Weights of a small GPT-style language model, trained from scratch on English Wikipedia: RMSNorm before each block.
Each number is 128 + 32 x the weight over its row's rms, rounded and kept within 0 to 255. Layers, rows and columns count from 0. Numbers have three digits each. The size before them is the row's rms in percent of the matrix's.

# layer 5 MLP down (transposed), 704x256, rms 0.0483, rows 331-367, columns 128-255
109:123179151129143125068111074125156153185105130124041095103097172141097119077071107120129114112143142143075139141110116111123136128162117128109100164169146186158105119106122157202156139124117122151172137140153162076108121121131153143135111125135119101164117157137094142140099137147174075140148148156162131125190131141166167128113124105126136124114147111183155103165080151123134130177146
088:140136131136085115183119111099096088016122121106117081108144119087118142114094086115187071102149043073136080089109123081175151087102079126122060112133102134135108115113139121151144181111195080145131139088125112131136099138153112125171126180178156156099114156084088149104173167209106146075127134094107112185115097122155123117094154117133080125147159126081120131078144122135098149095180
092:149114170183128108129145102110069075102183125152148138096146149130132169101096140116105127090187129099155114139134119127089033130106157137191153150097077133100121167139172180149110137153131133187051154148135136072085139108145147110151117090146133126108165172121126139088041141121126146144234065156113186132175079140137104137072168103153177096169175161172137091141145119120134119113184
091:120094142147100165077100108161116148191187143146146080128117110113078143155153131121108154121117186164137121104148147124100081120112068109071138119209213129150133107086155145099146098157097169148095132205122098088109156160108096096158100086106075134155111107093117151163138066090134124147103118180163127123121143157107093151185096142180131194100086151123116203133148164129088154109163
100:095159111167116115184097166163150127203124112191185116122110104129144170159075158103111141082108110105155130088170069138205203114045117126149120159087126084104147087097160089142144082161130111097157142087147116117126100082103133049178208133153121096169175106079127160099132151150094141110139158185115113085131074140135143187190082101126109108169124174192160137157083101105172170145175
100:139160104101151047137069148092112209146083109172090103127128119184097116157128107199108137061090145146103117116152089100164079124116098149158165166095182155161195099126143136140173139149113124187163118131106144151096142116168068112106122171159115163142144157113147146096129120199185109078132161114124106072137133119071146123164145210068128156138153101149144131161207121136089122091158
100:091116087117119094082092141109138091116118124133145096121110158114180141145072140060123136159163115151111140113185145086152140162113128143136087107099152118144105093128147178128110130174088146106127143076140157113127132172127138184099067099092136117136187113106100165097105055146120122063118081111120117135168137172095135151106124210075101141133101155127184125170169175116166102147064
096:137144113194157115198080109113085129056137152122156163083106128112144173093097119129130100157121085136125144154160087142141102143016149081203087101156186113134047102145113215158144082099098130146130096141122139134145129138190132099070115107150149193115145109129207129120144092085182099127062128119108124086150135132204116129151156171115115190159143132105123141153113089096116093104041
100:126148087057167160135125136144123147158062140189108147154128178137064153114098105155109083140100057090158100075089101107161081102154162097185153137088077084108132176139103138138182161156153131123094127150153117098085124196122106137068151056140123129074078099135133104165086103114206141100145148080162094146112186139096142073127130081143134076099090121147156074105085137090123121097133
103:102122179120121112171186067083150096143105141091196120130100165123151066169143162187122144095133125102174122110140191143108090211131202107127125169120071142181120109092138127144169102092093152170074104106149123118161086126172149138163131152143125159096168086188169094125140162157083121176149152132129220184143173154134074133077114120160169168120065146132096150106143112143176125080105
095:144066163136154126099136085126116114103130125086184119139086114075185117134028148139133117151118112118090197115172139076163142198103165150137076143146141108091093116106125069181148164136135120148127045128160188116108139145103128093227175173130140149209096149157108156132125131144202115105136104138108167151099083080106167149186128155127114139152063181145144113170129117094187120149134
102:090143127173127127166161136147086135104130063200116111122117123114142174052118132134127073122136117134184156111120127081121104114143160125118186137126105113108153154126090154072120124111145154065155154108116125124172105134148089118149189114136138113108203099144152158105105120167119085129143153085048101085137139140137183106144169148107140147123160144112142111129145120087140060121148
096:134125144104131133075198142118099181068168177092101142121095147086134216120153132130098135114090173096142159153129092133153119090116079065135106092061138134140124131082087108147117167191163120136097124105108115123083100099149130210196168124132102069089121113143090077106095135175109106137145116137138153136136167170102109137107132145114163127150186168186107106162114181122172095142134
096:110129042180100112066079122167126175184110087120097127164123201097161142106212127175152139132156097115117159100073110094159124148140107120136093136120099115154135137163139126027122152146132090194076124132079100083118082092081077132125100084141146152193046147129171150117127140145129110144053037078115141103115129195133098152094131134134136056187116154088144112072147144128090173098133
095:148183151141121172159163099145119136126161096103147095152144085137120148132135115116084176170109131139138158128133114127099137179131102137142127140184128116131140188132141125090109121131183103144158167096141106115131161130113132183120134135112169079178100138145082124174091108159059151149160135101102119147152144181160151158077139151114122135097161123141108156173142140127124090155113
087:104117101140066107138157127125163083141115109133146117137122072114169126080152169123173146126132172135088142210132087160117123118127153189081125098127148053059127132144156158126131112140135075171140123148120121075176106121092092098132081159083061135137142092150184111183205099079101193143153123164162145160148165099104085167106070089131112129131164094108084139166106100118199092163065
104:095095157099104119099135094112155094168133153060173137100149113115188079143154072142143112164117104139157144096139076135161113175131108141121099139110165190123069116132106083153211144121112174130119111132143166090139183086163175119160195132149101181106114097131184119153156129153101172117129129162150064141094114148186089129041158185106151175110142154084074081112145115079156172163146
096:113148135125124104169142128088063152141147142140121170156141081097125137081153132139128121147145116138145128126114121143106092156110109119146100145048110127118113119139137088036144159159133107130106104137148163123205175125099185103066101133108128059131130130106090077115091050119132128101180131121084131145083114144099100129106073138166141091110099159218170101101134117117110079091128
092:081185141192143120113131198143107086086146087116121145099152183112103084129166107116061130140143075115093118060154146088151143134181144095115139142128111117149070163139135113171133091211078077099136149139142216102141137165154100112096141159109103131113083146134135060142152149089154092111101192117089102116056132092054151093119159152149150075119090113090051126109118172172142158132153
130:179058173164105121092095167061163132148153094190137126094120133103087079098102091162158100091134183097199150117127114129086115179165204063188100127106120100163186120159158165137102122174120090123118108089141183122101162066144140173104136110135060130146198114077152144103117102091111138170100137134131162122089069136094119124128100113180119142117167082109108172125103143099167204083100
099:151130116143115204126157090168104136162185089107163067125101135110114171119152096132111193154212145126140108124144052126152115120121091130124101148118164136120112214158128180133124160180109141071195117110141132186133119100063140140156181106102158138164121187126145114171121142159120108098093061142178080177099120148100108111108092103145158153160153149165142093110142169149141138164155
103:136138106152108126131109180131154143179109121191162142169152103161150095120174107067102108090103191047093161118149105128143156146083164123199164123144153139094098086179092062125159068105109170142105128071159152191100121141129200124123084171127104163141088106122154180140129088147102071132094123133165140135103149143111139107164138153098114108144085131155165100146144090085112137137145
094:131161131149105123073186197144185150078112083105096191154086094140129142149107085107031141118081123127143169156159100144124167086140090129167143163125095137070155107172113157119126201175121143148170142146103099159138071114148143090159066110114106167147071097124132116079096195078111150102108156064161120101144173120141167157100163194144104134167073147108096106138143176155140094093187
107:149109160123115106044165100093131100112147092162087108123127116094103075154097157085138174088108132143146121141114081156117129091132095149159175089097133065114106201112162146139084202167157161114144122154115143099111119155043149097105134120132140158084122153164061139142174063079050137126127115135172060161076139068124137135153157110134084104132057133070141143127110114093137165097103
101:227111141131141119100124148154089139153187111102104159124162095163168192105128143068147171128099120133134155089165173172154141151123117132132134200130178143136210122109113128109113076127166131118153073161194151137140087039215141161119111093154059168160156122111158089130116085098119205112114128076133179132176146139130090056172171132165178103190128076119131117149090153090090135091090
107:103110186137134118232144117108105132114114121146205122148121169148117152129128132183108138119132147114156143237089154120107091183122114099097204113128085114150054143126106114149167139074088167149102151207146122186122113189120160161190143133112138122093147131121121194102144147087106145169081135165111131131125134109177111110103096102143064146167076132117135139148137108089194104162192
105:136170152141119117159138141129122090182093092066084126118115151155099076110128114134174149142138097146097126120198160178170161116085164159086143108148147143096185148114149161166134168108136075129155086096116084136122118139099104085148149067036199073088125155094093104162149170140169147138197120089156106134090083152115123099113081145112111129107112120089147089161135129122067151153101
101:124187181090090103056145095066079120117104126095125114119204133118165088137108124167175140074143122110111128124126142103100113182164144118120072142129169164112132130106125116113094155123143120150168183148115119060137100090066053106142122140113168104129070097146162170149057135080155132092138078117179116117051048084083121119125104173128138158095079149164116154124149126131108151160116
095:121149078118148154109138131122149141127090093135129168097150125120066100153156112120099125062119056157095159148121131088128141114131151088113126140132100169171070148111132158090138116130030136092128168123132100163116121130136138165172163131156135120150109172065152167108153135169103128181197138083055115140129068140091163119106121163242109106169154193123118149113146135136155047215112
093:063161125158104139136103141162111116109179172133145157130201163147152156182141166162121146171060127102119129130073142100115165100112155159156134103132122103124029119110105134104153095082121106171114116106078136147157099094091137151178095154115098146115174120109124115088164139169104148120111160174100109134119136121109105116126148189131107196149167175089130194139146095127125090143096
105:103141147172102146159135149198136107155110049116158146152129143069083070094150165141099168164128134067127068105087058086083088140122136117111148114144128124080124131133107157121080177107154096072133097135121142122194149035086167162184168158112123161149120106151181112118138091119163124134143052132128144158128158194174113149112183103086170114157115146158082048137100219152126105115101
098:096090047138154088151070128149077101110164110137121083079094134117135171119138109184125180109115098159163158195137127069147117125129148160132143133140156129136113102138111065141191125103077149164149122129062149121099166099145140127126119165082111133168139109125090056152087159177093111121135093098109119140031118132148092116127119156113069066103161117133163142188145137142094090147106
093:167172106144137107128183103173210126113098118146145146116126143175096113136112130082164106081171140143131110101152099133164094140139162129123183166180102135118158062116114122149182189107152121121145088132080119111136115192142175155181128133140131163117149082140131089084108141113117171128121117154125184118142165169125151058170136115105085068128119057114117087102106155102113036155144
105:145111145107043141125181105128131061177135079122112163111113133156174108150183136117088112117097107109178142152116087129091113156069110062115103098112165136141125146131108117130182080140138142134088104150127123114057067157074102131114143120148086147125100109147119145101159079105070074129125105153168168147152131152198089112115121092164121146120148119052069125126090183110137127149157
096:112112131203143173196107082126169166154052126093117102142140075153118094111112131107157158103142162092145150138102053098101056159078176124094117097133119095131111173160146093161129163151111164099103108129114104134120126091170123178110046135127126134089135185173146147094129062093112135084099111114140185104126111102171134151146152161097171130109164137136091143100113109099148106181103
091:138151162095056134099102144122068207126128103119093166129154160117177106093124134145090163094154102072135135092139093106156106107128160134146135156118131121138118116135142139149117135150149158135135144114152126131075096120053178163114139163119091122142090155173135083155123160153096188147107139183113150133122147177153112120078087204153172082147210096193121090182140154101126126079093
096:110155160130144095141185140216208181087160104152105130209102109155135170128112158122112062160136077086163124134074105123153121092153174129131089071094130081157110166097125127075129112093072165084144099113139158183166131113127155096122100144097071087112194081123112099125174181128198128089163155141110103145103123108154100145218102185138137096123175138119117161179142136132119083100087
# layer 5 MLP gate, 704x256, rms 0.0868, rows 332-367, columns 128-255
085:147133092100121191132146148148132161087076167143142071137121117112138073135152168097150206121111114116129106181142058038119151118184088138210112103110089109096131145137092047159096154127118161094148092097200154104111103106143165164129098096092142142067102139038135157139055174106082087187099055123181171133103123137154130145099126100121114162139108137109107077138150170095167161095136
088:137158091073099173113182167099139176060121135100179138099127134154117133083168079091120067180189088127143141148125119062096104131139129085150099168058137124143128144080140089129085143127110162088114100129163107114142091168125148094122092147148150150172121132146143224135184115138146106137154163126126144161165152132169173127114077124078174159111116146119137161136130111130121079093102
092:099122173130129149075108056130108124139123101156140160121126155084111128141116102183148161089128144098136201159129129085166147177131098141138106124143135092147069139137087092132115179107170142126182099188098169163142122129093145118157087170114142131104159152137084106139168098106112081110148128119076119109145014121116170102110139145143132075135120129124101140105125111163092207147120
098:149118135120116165158128147098221132065164140084086123101132131158139116124094082196150119123126169114175183104114059151108151096189176129118159179094112109116100145135115091119082091167112111106161031131113206136106144199139143100106093142165130187157169105156117073116106064095160119127108149083120106108129101165148148185120169156116196169139093130184167170073166173097105108064109
096:091168146123179105134097126108104130082180125180175114131138149123158154170113146106131128123105112134130088120107092109165174093087128164136203094152153153098200117164150171094148148105133132154117080145129142129168203119167136114066150198107158135131134118103119116140150097167110110144177139099145121108141119153194087174088154129126137102086161091161192142199149191171165079104117
098:060143114183142158153148162043196143132131157147182121124142121123092164120072145115154110139167106162133142078116048125099108144167134117133149147130139105114161194126172154217186120090103132119161117133112106130135099196128138164076122142076124132123086147117093126180115168177159106055060133132186169151125111149126133139134155143106125196093106148095096123096126139118136104210098
102:132144065118136139111107145104140103111118162139151081071087095134062113145170113122184108147053183099168152117125159180117136115148128151144097088140136147129127150148115121136130156121148123135106157156135122095103040171155118154134045174119141160134089141139136141124111192117113146154085186169094119129110122189171139191126192112110111089174157107136090072148101129102080158119170
103:118064119099191156058130102125170137134143160131082121161174111166086160118103151133105133075109156189092111123128150125127142150060182117126083183126119095105132124127106159084139163121133112058120156126130106134154135129156112101128172103160089095152091131106163112125103130203122114126167116101135139151112162075078093135119171147160162109103116106061149083154176163072108054122141
104:126142140138104166153150057168141101097157142098109145172157081094138116181079169233085114070112149079151158150128125101074116119103189118107087139129128148125120097116164096124195106117105090116157090117126118137164131137150160093164125155166091129114082128163118089133125118188156115073100215062146117146130109134155100184089111166144111145102180131139074181033168119150183142111074
093:161119116092104110129076154076128147071143173192127134155108079070108130119089125158117120134061141102082165093141151149123136196092144181130177117056128172101105122176094110111087150166103104077147144092121128122165102115095122120149081131113092105164143158187096127095189111120178093112121081137109154185110130127100173080142132126132132133107172121100141111125182122084137175109177
103:102146149161193160106109150123178076108174108119127188092115100174121103169148169147118126188149146111117096112151130143069098057106148103131066150072118067115164128157146107102121170087143131094109114122131132153135112122076130170163101124079137084105146118134192113092136172206108156156123092126078070118145123069094106142151096160067102092141131094138076097079161121132085109126087
092:061163103108082149114114149145137145137173160111077110075136063149107125062156105040150052088133132075092140134129128124195140116063181088102170127131129149116140079146090118102117170159100100128123141096174125104143111117119141142176136144114154153143162127161084128063141068156143140153118124184114057075159165149154151146168082139136114100150206118105134196132131150135176130141148
099:091187084173151111111154190154109141160131130119133147127119124085155103150141131162067136138167176152152072033133108152115092182097135131124112107148146166141133110153118156128068104131144125173119125134099144093101081177138079074194139096165118122124155145175107176081216180139139077123106125129129077123147156135102092156121117110090166102123108122150146128164095183108114117169090
100:104130092116173118089153140116109133187122114145141145071122174165127078126070121151153139053075112077137059115108086095110134080125167115084085148081144159159090150155098202146112112155085146165127144105098189194103095101091151076148095082132135159157128166127148105070152180120156118111107146137134132112145120164176136153156148110196107134101147137130140138141172102184092143144136
099:147109138155154110120088113144099106065137140120076118104137147186112167146146134172093068092103070159170124143126150128112175136151137094117139090093085135181153147121086119126147134123134075131111110162178108186149113126204109131168140156126106109129126148083087123147134126214184101121129182151081117152159131117126100077139143149108140093160124105162148078062133109168129085117072
100:086088131074114191089123145113129183136111091120094122096090093097100084173111158167188093162100101135136119123175182104139123125126105048213120102074141143145159141161187158157151107138174077098157144128150137138121147145136105078108183166175136095139121129179122130131080127187105211105106106161087161142141161115140121146090168127084121155135169082087118135124122164131127127109141
089:130108158143065119169136107138130182146089099079136095150155149102152101166120131168091165101118163162096106130132121139160179102110217089203157092126123144059167140112112132113105098121095106126164189077119155176180122106101103194151136131123118110067154153153180138125183190149089139124120134145213116174109129092117123079163125128114108137115110105117094136130150111182121145110105
093:068143103138129073134098139145101101140083076105121146117114131151139113133079124085071148100135116196074075074148123069097203172180098081105155158147174096137122115166137138119098093105159153104087136115121159165135136188126107137133148124139125087104099174141107150150149149192116171132088159186112125111073093111087121112106139128126195076164142113164114095123156136137146157125170
136:146173096128134159164145154095144148107082161072158159145163089161107150156126154144136111130092106128116178181147101138118137075077107100122150139136146129151108156098131164119183170135095127111125161166077110180153117186154080127170101110108157129127102184154132140041094177144165138154135143165205111139079156160119118142086085169143119153111083136090181151116163150121109134067101
106:113127115105192236101161121134106158060155112143076164160167100171125128170094124210120118188134100120079139130127091189094122177177116135142115162114160162203099081127072139100092066088142106109137085153099137059081107142154118114147114094119101168105091131143155119117146134118172131129077159143116151115124110164073111147083133133131065076155146121113168105146120172142144098161081
100:122086186144077121125115158073070086124127146149156145149125186152120137116123168158105180168070153154123126077127106108093131145186120122129083095137129144115161078123146066089140138135175165135084178087191138141159133093123109091132112208122132110137152064109157100128164129108113081136094129135092168133145055167121104119095076101132123137102101154101151153189120149087139150095120
091:108118110178152161082151115142116132140124127141110128163149125112114172127065132101096183150127151126155136152116163174171104129130147140154078122124120151120196152095120062171087154044132050104118119161155187114116140130168057145073120151182135133075118167116136054138103175209079181144125103128144138171104127133104117200142071113133107103115176107152083124132097120174143103090088
109:112168137162147141082139102129134059210144134120141127131178108113136166057162162147140127133129185125154123155110131170104100132113178112107111134119084121124113149177132110179151117118170164076119153132113134192159105097152143121169159101131109186169085117133107153154106180103135131117130137098134108170119125169105127180129157158078135118156101144167126131151157135122097157120092
104:116109157081049139128079087089068112081110184161134112086143119122149170173129192080132099127107148076173174153069136102179150174114212173147095154165075130129149093124142135111149143101159117082161124081145092103130115160130117115135139169143135175117123108119146097123138105137165101210056152083154140121119083131131102082097053152106093152094111126171125104129138142143100192109096
104:129142044123086096130126140076129115134137117114112131154158120098125169139113134073079132195103124137220121180141132132158094070111052169139127113145113123083154130080147057154127152086165176138141126110127075125150101078171104100131112142141111130080150122153076047158137150137221092177137151125117170151080138144093117173084173109143089124084105074125188148146112189146177086135044
102:150117144134102136090093108122106123113083145129096165137112158177062110172174143153129077139128054129148081124148128148119115172154105178159087114130157119222143079112111082104147093110134120099168166166054163154098143155092185175073087084188084134156112161131150108115078092091090095102123114154170104129141108098121183124126105098162109087131120197171065179101113166183147156111098
107:095096136119179144096108125100121162137145123176125097176141147167072135099096129063120139191116175157147110078183134105166055088121099101147124150091200206125111094139138080090151146130155136110068092121138077090177085150131148129058155109088068104134159119148162053101073158147139146141185125169132145119099056130085141121123126126077123166065129144131141143095159159139106122091145
094:180167121110162124151076096122104150126087115131131140134108105095128148139141162181110109128137096147120186125120160092098116083164130144090137164154077167131066095083100181114152084123119140144107134141061144140102140135123162188184124124119129107125127132082141179132113179170167118131111121091117160110116137157039210158104092105178108111149084122150150086125183154161104142129133
088:160070052117136142173099146176083173139119108161073151087162104130141158203152101135131125109107175148220178190133112129167146130158143144102124179090135105152174140079143159121129140129112106103110129087150175169127072121132119182115105111167129089154169124171165121130115120063126107132161131097110103176199142129073199103094136112121110075170132092163177151132112149080124087149135
107:159161114139113141106110133159145080158146184145127090159147169181085101147159164105110148125173115074194142122123097136107177103119140074125174123119153139119131106092169093087159147094124091067135145182103113131135143111134139193149164108172125116159142170096117125163132143141213105125123159180132189114128162158155182124158118146144165154164132112137127175135145193130137152187087
101:093178155111103140094055104143109122170201142090105112129158146186104159130093134104125200095095182128112123115097136150139116101064069142159134101188161184089120086100110106142138178121187168147140122097029127123097075162103163091112144111184132154115138088116128142089076131138143114085151167073100192105142098140117109134115099162133097168151112143139165154076144108184134161145086
096:147172133153168140115171208128149087113154154119105124119099159133123134128070096097124129102208105185150099154108079176169132121072086179164134107145079074164130107095184124162092122089080068146151095146145088144145102121081151139140136148148042130103134104172125117084128141153144128123087111121103131140164104104153076070143125110103140107156138128157173144102108103137111089095070
108:138125098137116107104085132133128152145104142164097184119168141111165073065088163111167130095148107131057015131178165134086140081158160130137149142187085136078145164109107136152071127132195159127169126086150135146133150108078118091086114111099084124135137093125103181142151152112162097160156119164099154115131128189109168122191116105102037151112110109131145111126105112077167158116129
096:209116110061088124163093110097129120143153120101147145135163084174098113140105117101165137117115099144161163142131141092174134082092114116084104143061070072120087092079110171162138191110157091086129167146136137113140086129122179172157136126148141138135167126096113138138100111122146158080097168110148146154132179122160137152106088146136188110164198162149090165095118147105126115095127
091:127097104100149089161151129064108131150159141146137126141092130179189111170124143107127130121111134170127132164113152112078113095136151121110093196106121113122102150122169139109153054162138060157102175137103152122149098120131174124123077119140136101116136147111157174087136098128146060154182032111127079073108062135087078122162179163146156085071123127116083174113137114137105139144124
091:120106137147145159157097140098164058153184094075116076104110157145139167153094139089125077123143139155100128072110094087057120145179129163126075201153108080079152165102166180145139141126132074165139150113156119153111079148070110098154086141154109140129118142148125129059139136118099144146105110145138162132201140164106128151144102135091153119178105134098114091157114181136115143071090
# layer 5 MLP up, 704x256, rms 0.088, rows 332-367, columns 128-255
093:117127099126172121160180165092119137149156157132182168172141122051141154110175144134123071135137153151140139154092130181083174156176110124126179114118107155124098113119139176071123109161156140141070152113242117100122146163149086132118086100116134117154123130082135103142060092134081182164120113135110107104087165078137133124117098131167133153173152145166115133114122134130171133157151
089:082094072131133090110071123124129080152102142101108143135146023153164141126111108110126093184099107186117125106104177179143108114130085187143089105112124116161154137085106116097150117133093099102092060152143136164101175157130106147135118145160085123095129135134129095104120100160155056124105194143114099138135141163101145066099161158135086133125081060145101143095074092084118100160115
093:112099181101157080177092119130088108098129142131131150177075120114177132163132107154169129110117140147126067086083150090164142123152114017119137157137062082190116119119085166142097108138133161108148144123083078145124080084179182153108132121143175087113104134127070140105053175096117165114171087162154188167142159182141115144129151152118136152083114145100158096161158171096124106170157
096:102052180109136182062121108100110161160067141153143102165125131143168146129136124134153140145096142079133137187127194079200077154099094113103088134128144166181113156148129112149087163100144124120083135079049168090154131154165125120072130133124072110099131127115155130118158175104130107185079120127110112147167180144178113158101120151197100113071092145112108119110112143123105054181133
093:131108138143143133166061128167135174115198124097094149159195145188148174099146122156130080146178124124195086122138195082095140138165068139129032159176139163111203061201122114123145180116139137144090125159133138104149085178115122134185133170124122128171129113192153139122117151170126160106126132157125127158124157186118137122082152098119126124167211141139123097157145088142055108127124
101:090104130124119145066114117100123106192175114142144109154150080126083074079160131152126093159129091119163132114071130148075142158143129167097165153119163085117146155136166165129134142118138131066109143146132124116120116142120208103151165107152099080115132079125127118130105203158121127106142153166165170149077152114115146106141153124166110135178124101129084130079141140159045136140147
096:088155170071141111059092112083145074139069147157112125124148177136091160156089142098074114136128152134107085130099189178148115140161127153070103180217072130133153147076082142123118085123167154094113089143137143101098186204111109142149165128124133135089118061096155132139109129144126097169206137145097118123103159180106086154115101064131085110119103078107084095162128111136146165156152
113:102147186119159061137135109117106143147150158102095090143179171156107136099133077122075163093046128208036103142108159107082123127062129116068128139085157122042131083181150192134107087138093108113100118100098106125183174144122052107179140107137202134119143108138109143117129111159127073083114102136149135150085148143114151154177070126134118144145109143089125147144157125110110149130123
103:130122100177143164115086119122128079128084094077091187130119165099113155122122156064101144168089101083102141155141085145137137089083104087069108088121140209075156148112086114144164125143152089100115142137146110145104134108110155096127117109173136126114087124130068169115141144108155112133159146161172118061108129076149110136124168176078130115099173127171120134100169149123155059120090
099:106185096133080114142153193119123115147089115089118079149158119157109102183166134182135096092165173138095178118126094136113101090136122110080161075115126108127117137084139119077158128139112132109109158176128095106192130139120117165121198147177054092091115108124095118124153130186140175158140160069116088185173141147105100094175134116088149126121086118143106124119055169125109092121139
107:142163075186131125107058147148093143061076151121161071129068120108094175152104120128162158093071092144137085140141100070094112173159094140110087107160174148144123123180151148191112184158130084176116145167150126116126137184147106147097135136104113153173141111131144145110148144134124156182141170185130163191123086121119090156076177135142153091106146137158151093157124174121149097119124
091:088143123125126072074124160094075117190078080116124152113140128082109133173122147114116131111106134156145101079121110202110110121101123167164127104117164086087070096233153135127161117129180077090125172140167130156138074148102112114110113157148171115171134147113114116126146176120093139174126131204102126091175167164145124185085108143135126119173086086097206101100138163138099133151117
098:149113148122119148180148107133113145061182140136125166118161116186115070153185134154117127152078117176083110120079113147196107136090169155115105142130087080101177068092147092156134104188081104175141148150134132094075087132090121107125102095153140130177137129168093160141188142124105110127118146113145130071148109132161177153114104103109121095151140132089136111153095196185118191077068
103:100124096130135120124088161074096129174145127163168132124091121131112119133070115128096060090084090093173116118083124189158095129184144186089115114066185122139145101116117136081126167087121113151170109073141145124110107088194139129183101094117106150092160213128168059153137127138149097170062130097136178162079090108155123161149098116175117166127172080079175175112139074133127153114144
095:183135127124165161124102078089148195112101140134136170086133161110104060180139128134056119155105112117108126061139161162147158111125129097140079103065163077181141081131084012108132153139139137130118097070140171138141140104121118143135144131124123182144143151162120223071118132088103110145137120123088066100071126173184140137110118145134102233134142167139157076138137149099077150150138
108:135148095184126097158168143091097081118137176123096113100130182117084129122101184197139156170083138137180092098102135166180171114203162115174128119157145128175128108124089124092128161122150069144103114095112114153168137110155098127084120124148125154138118153139157115144111114141160189140113182184105168156094170060089125155121087151179115090132127110162135109100139138156073108095140
093:109152143134193150159052140110133073140198084139109139082141151130144139145092119129125121170169144093151132116114153136134174161145074111173145078086183116155138128110106045116124112090125182181110115148122067177150166135158099057148128139088117169105116074141141082156077143102091132118166101107120113024127099154127123123122120039127131045119176149115156055091081146139128158119136
094:127065081086142124120114116077163118126135075107142148169132170163115134074092171099114129164173222148146115072144107105091168151107103128173081172108134121139112114180149169129213142124134192114117154141112118124072112143104139114152159083147106103156188136068212130111122114071075146110122086130133166156140100157174116156179119109150103179131090076160174132176141133131106143059149
134:136123163100090048111198130134136117085126148151139132121151175175117165127140070108224051155214110132178147144094133103114114130066140142100100132084072112119138108118144108090110137122109143124132163129124151098138141128103150153130133135151078154134105155132121082148140111184103186108153131160127129102192108106179123145071055104143132142150150142091171140153100151171131148123139
105:127152146108140137149090130101104134127119127107129207154114095203120089145166164146114124069084138108132139130064146185158171113137144200127115053157065069126166044140119142130110093147115120171142094123112122128096123135116143129164078110084134172138211111144141144156110121097167119169173143071130121119141129068157138087119126130104132114104154176108088060113150090125153051053133
103:175108081180051169150116146094129085140158079096072140134155207133144140129155124158108091172093140133135092093171061097119123142193163095160098117103081156179128104147180171083126114093145118139167128067104157124177101175123141121095157179129150099165176089117152157134120113118096169091153142136156106162196108116149116116134111152126067066156155136115138106128134155175107122082129
093:179136108129136135080125032124089145139103159118071184090105135065120188073100184184170108163183154143137100136108126135111135118125163125162082077126180163189121152155121084095138100133148116114171166127175096101157177094165128133127134135207110153134069123129158075186094113153143131144127094173122111204117154147095129148216092118103095170104189131145157134135116136139111149149129
102:091130118136125048159168139141198107130086146097109145120134174140151116121165177099127146156180171094120094126133147070117142125060188149093095125209090123074105130116085124177100107124134152115103105097134154147115109118172079140199143091134165105132086136076122161141073153104067066151104154100144177109151159166163147158059139165108124167140137146122127131101114129103124167107172
100:209124116130124172130126131057136144097110135081148156102111106120113133130136161162160103150123156085116151177081097126116069109083162116167137130123164125117164143044129134122137164119143123096132119081198119127101128168131135132138170121078122159099096114163088147109102166158142108211113115150167070166174164127141139194092103160151146100090149136110135107133116120184107116175157
104:129106160136123081100124106049130045149072145167037149084153192114186067119121171141129156163147122122058183132100114130130152169196156153136107094148138103145088121080141156158109140161086124163148113121132124136122111102124114069174114145111168115129154051105117099179141124097123109120099125152125131121090146069111124202155136168138161132070122138120129074149108136208088113117107
101:119107081113149098103102166153131143157142120131143117078106096135108110082076108118098137098140236158114083080129130121111148090113107156140117081143116166115090146116155158191060111125184157157120064143146101150114114166131084165169183129059187120105091130090121138092139174082143112125111125107190122238131069117140089112132133179140109190112158084141069128132137091112138075159121
095:119140133129115123118100142076100104158177120130161139118158122106106163156113098154138124041094112142195151090103135163140129141180143152092143165151094081160097149172182125107134160165127163130098149101104157152067154096132047125148108160098128148128156134124158136167131175098160187119121136117085109130121165145113102155123121076182160089152094118151123112176053055108109129154094
094:107172159140130039137122125091121105134150161151177156149133195188131139120069165144122176115078110119135166167166059163171063110081131109133203151121200063081159082102110134091108171177147113141112123120107219097089129090118123154076085148127098169097101139143127147181123162098158107122106144115137132102085094148116080112151119080080118144122102078149168172117080100114149191133081
089:175129082103147132140219150125140136158071072087237096153097132053133151132103102111116109198188168169160152130138118144131090141167109104191139130099155084139163120147112145089140166122186121167076165098153081131157109140185175121142163151101193128122143123162100098141111129092117113119198085118094102149126165184076135111129105064093105090165137069101127097178130092169120129187128
103:108130140166159061083107084109074157120155119114159136168168164119101112173106154131097119123127146101111068145101136150126128107172103118082110135073129088117081163101157083139106172165134052109127075103121086088142127112154180103136083105102160153126122123105159108118139161203195138206118123132109104168120129173110142126130104162141146147113127138087192145147179097158079131150135
103:100133181103104129148153114140080109154089154121125176231155133100159110192106134092145118173128121099166147124159138144163108094155097117090136143097138133070128134130120127116069129144121130132177145153159120067143132168090072139126112175136138159129186122155134139129144103152125162188186138075126137098157161179111140084116129099161174168142122144167067098110137115142093152102136
094:178118120065228153124090149085141099166112160128136185164144090098129155175146088121132140141164181091189194129124113160094173143119131166135142117116162115157118157119141113149118116099162126166115154144116131169129127107104174089116150121158110131130147154106089102119163096164134123160038149146085139114119156149107047100114118160131089124177123172087142166119168103093132157139095
109:161137079162191108086079085113133100106091100100112112155139116097064146125105142114187133141137130169184093122140168083091104101140145143128102180165050114148104114110129117137136176171125141102135140151075020076146170096151162142097118157083086106126129061136124136154089166127170138115123160094131116151179101113103137120116115150147142098128073157162175184163119096153119122134014
094:157158101137077131121123093172168142101193151119075151104080142096131135136110117136108083122070155099152142167142187162100172102093137134137100113166160177114153103117104110144141120135132186121113100151142169139142148149110117154139135178154078111116112157110160137152086129216150154164109118071155117121083165116075123134102176109146110150135090146076119117156161123112157126061181
094:061087155067130100134116102146116074146113123120160148124128096161140120086088103152047191096128103144101120130131122197107160126155093215174106125152084066153110159167152112122125117127125116136091058105149164111143148169145090132149157116135128153117130098122186064098141105153156153101156164080127155104112199115122114116165154172118136155125167114145143182107160061168127182077091
086:142148088130116157158087140005182125153171069115150150099185126181133120132132145112124114150145106123134079097097118204096114157106129113114147168108093095147079110118114084137171162135111071115174106129128121190139106138120125164207152139165166184132150153085100118077180120135120083189096071130163201135172165154184115188122103126185156084146153125097157162081147179091114162090139